Weights of a small transformer language model.
Architecture: LayerNorm before each block, learned positions, tied embeddings.
Each number is 128 + 32 x the weight over the matrix's rms, rounded and kept within 0 to 255. Layers, rows and columns count from 0. Numbers have three digits each.

# layer 6 MLP down (transposed), 384x96, rms 0.16, rows 257-271, columns 0-95
086084120150146168118154173138100130135114136094166155144155110119140097159092136141113097131106122109150110101092159122148170172170121105166150142132097130139115095096115127133136126088141133146132099095115097162088150126104105114129120125115093111150129122151174110177145107151128140156
105160113110133139162148125093127114141149100158079099139142072127085130113087116125115146180130125167157134090127130098124111195142119175145171072124203111157121126137095118087181077119125110100155110161154117073149101113120126146139153117161123193129147158134094119065118126084173143178
086135142134143165113145145196137124137142112036127123102124098138135132135126141187152041070102197124154143157211073088146160168113082146162107133154102140126142118151088127156133170083116127153111157142138047138212088137109159131057076122083102064128175144132137083125186154172128115126
128138107108195132146144177153203090116151122106160116102151140153087124100204136117100165181062168135067187130197077206096101138151125094199120130120104153123161102091095038140148055175126133172065154170105209189146081120136150128112134170098115132135121161058146071106147092136121095064
138180146094072134086170172113142132089094138096178104098150115132128115152081133139151142147108135140165114124145122121162142118134131150137153144145116176117122096092116102094161110098114099163132128084117145159170036153118193192145115132100118120123087131139140114112063096126120121148
125127156190163124176132181137109126101119140069116170129080180091121092160141100131077156132092112050181204185112121123115173121164119136171074120084125155141106113105140117173111142125047183108118123074151135045154129164134114127135115114091130150185115175134113141083114145131151104099
128115059115094097145089143203091148176132127180120120156135156110069144118199114089101079159150178133162152098150139205092086111102142139133135082159146138086135113094162170161115133138152051162115111172111161095065118118208153103152108114131123156136108106122123105168105132139162100088
158126095087157159162138085148206147066099054154127138129140171067166130117124142098105113115113145178081048119139131124120113113169106101133094116109088080169145171179133164131154159123085177125153121198105160094103149122110145153135122169104135103110098120141109120129093069167125195165
104082157117098085095118114169148110124095112110139121109144105103118082177099134179111213130150134104127115107131144150172130087127097164111151078198136136137145146123144131122110082170127117113160119171127119156142088092145150169104108105148116168153114097135132138155137110187109148099
131163104096117173084114115155106124139068128163119137146158169140130125142157134144119107140079106148113123181136126098096074133116179172122119096111122105152081113115153121108120160155100132120128166202115122087142158189071118166123104113074134122122146133126097178146154081110163117146
112084115108110098109127122125140145144107138107112111217122163117115118095116095123162110145141087102127119129107140129124128127137158152151119157152158145130111122124166145121110103105132169145155112126113118138072112131109089133123152136124140132167122108149153094101138101139179147138
110134195196113132188194102120128140155102097177089112103111062172116092066140049127128143141156075168143172138132092121166124186117117096132105115115078037171110125127127079122119157106090147074175176149178128148122147091105145187124070142112123126084117115134134151091146104122116153149
133120159094125127109141134199126103122175151184171097089096141159147090166096094095113134106099164094108167141029099167163103189155158093120134061148134108148111138090078143043153062137183119133130130123103123140178198152149133184135081172199080173145089079114170132134112090127110130107
131049134130131174107160195106152128184101105090101143161199115103135091123114146171121104114123142090172143110141155141140077146076141157197124096118088150140141106097151142165131089099102106182131120169101117151103116115089054134159177115162165148156075114175163067098127163111105118121
094000153135131135106161108090128156124116142121089144184157152117138119071129079168138114151125130133131159182115128116116132123107132144134136125173136130134122137139136146116136100117127132135144132109103128120138117139118111128136150136094124149139101134191128082141126118139138135136
# layer 6 MLP up, 384x96, rms 0.195, rows 258-271, columns 0-95
134160139106143111079131174153072112148073119098223136120089083116130093157085104106184126104070130100101151144121150134086144115156107094174167128063155170168116173108216175186105175198105171175130146137154083129133101080127122118112114108119099113123117182125140160073139097165175156152
155128091152106142102134121069123113175131177187176149131116084123152083120071121098156171128085115188123165103127119097141173082118144091193109147118105128114036152161137128136111142134154089159128110124168088150175127113204139196200178111121100132111103156115136103071109148143169107168
199130117127131130122102137094065110165099115105149135108110156072129097100104114152115180128117089100120138102142180130127092088162117075094195079112206179176092098197119166151181119178101174104106089036097163175125155116116114114151118136124130219143154126125138121153120115099163117114
157162064190250086063145133149070119139128077096137181106160142143122075132116119157180085103103099068101130144154176153147118089143179133091139097140154128162107126134128139192161193110097143167131200098110122167156180127157079129125085154129131113116161132163121141111150124170136134108
165157098108157091104106113129068137196150129105173164102087118162155128176094126140127147122077080094113094193180167130148097122171073122136148100121128114177130077177127176120126124130168160128180087083134111133114144155125112162112122174066172148111127126151133066099188148065122075131
094141179154161134096142068117137135110091161092133149128157176148148109159106147153142162081069128142156151127139124066150202085097186140164118156122127146147086169166112072071096091102109097182140113132135127172123079130092134105109172164110115085087142103114122132045169156165101131141
126132100173132106136053145183093147131135122112153143115178169147098139182155107121185099102137123080105119132153146140179129098091167119167069152102197093100104162124100107155125149104082173158113146143192014128126161127133150096129089120100160128133131141160131123119178127080094108100
138134073124100127152128108106165139116094153159112178110167154127140163148138160136172165101126068141113103124171132166170105099059177119108097134162157119100090156134128117153135119128168107101164095152133134097182150141128166159143142130112098147119170081164129116104118148102121123156
152131095111135136142142121132053116168146149177165111133111131105104150118079137130181119112114085107089101170181168145107124069176082093110087110150126180109117215133121120158168149146179119129140127122107107141137106128130107101132106166140128146157140128126177150118134121082076124121
181138097200195111103144140120068155141101158100115161110148135112115119143100144129116132097109160109132135112133117097103141111097134084143145075158122115092058133129103141117131115142157076108128154125100131157135109105141118096188175136128112129152149085143157125168146172138145125155
104144150118127126117147103139062120105062204098108136118163186146053089062198106147116158155131144158148208162153130073114166120152161097167176103111126175136060169161118129060059115168108131112059082065126116129137105098100138177157139142157144086159108151109169140127126190114128170131
121138090134122076102136140175099089151098090101143113133177156147120089126156092111130160132164204181110133112136139088171139117166155102109109077163099086088150118130136120151091163137145115165144139176100130135105114087106041102166111107110121048141094172146120171178151145155136103101
126167146112141048049140129183098132115143133109140102091134105130126111127112107150177145160125099174120122172165141104127097106116079113112152122146140124107114139133226204108070132144107141149200142132134081109139142104126112162161149129099147173149156140136120104157155091108125127126
139130093140173121136141147115096141166102127122157120082169154098102112152114131134147138114111066082077112134151190103105145111152160120154139108113151162106059171113155114195090154123101105187089148143113123176131157126131073087165168148096089114144197110159161144107182120137144106135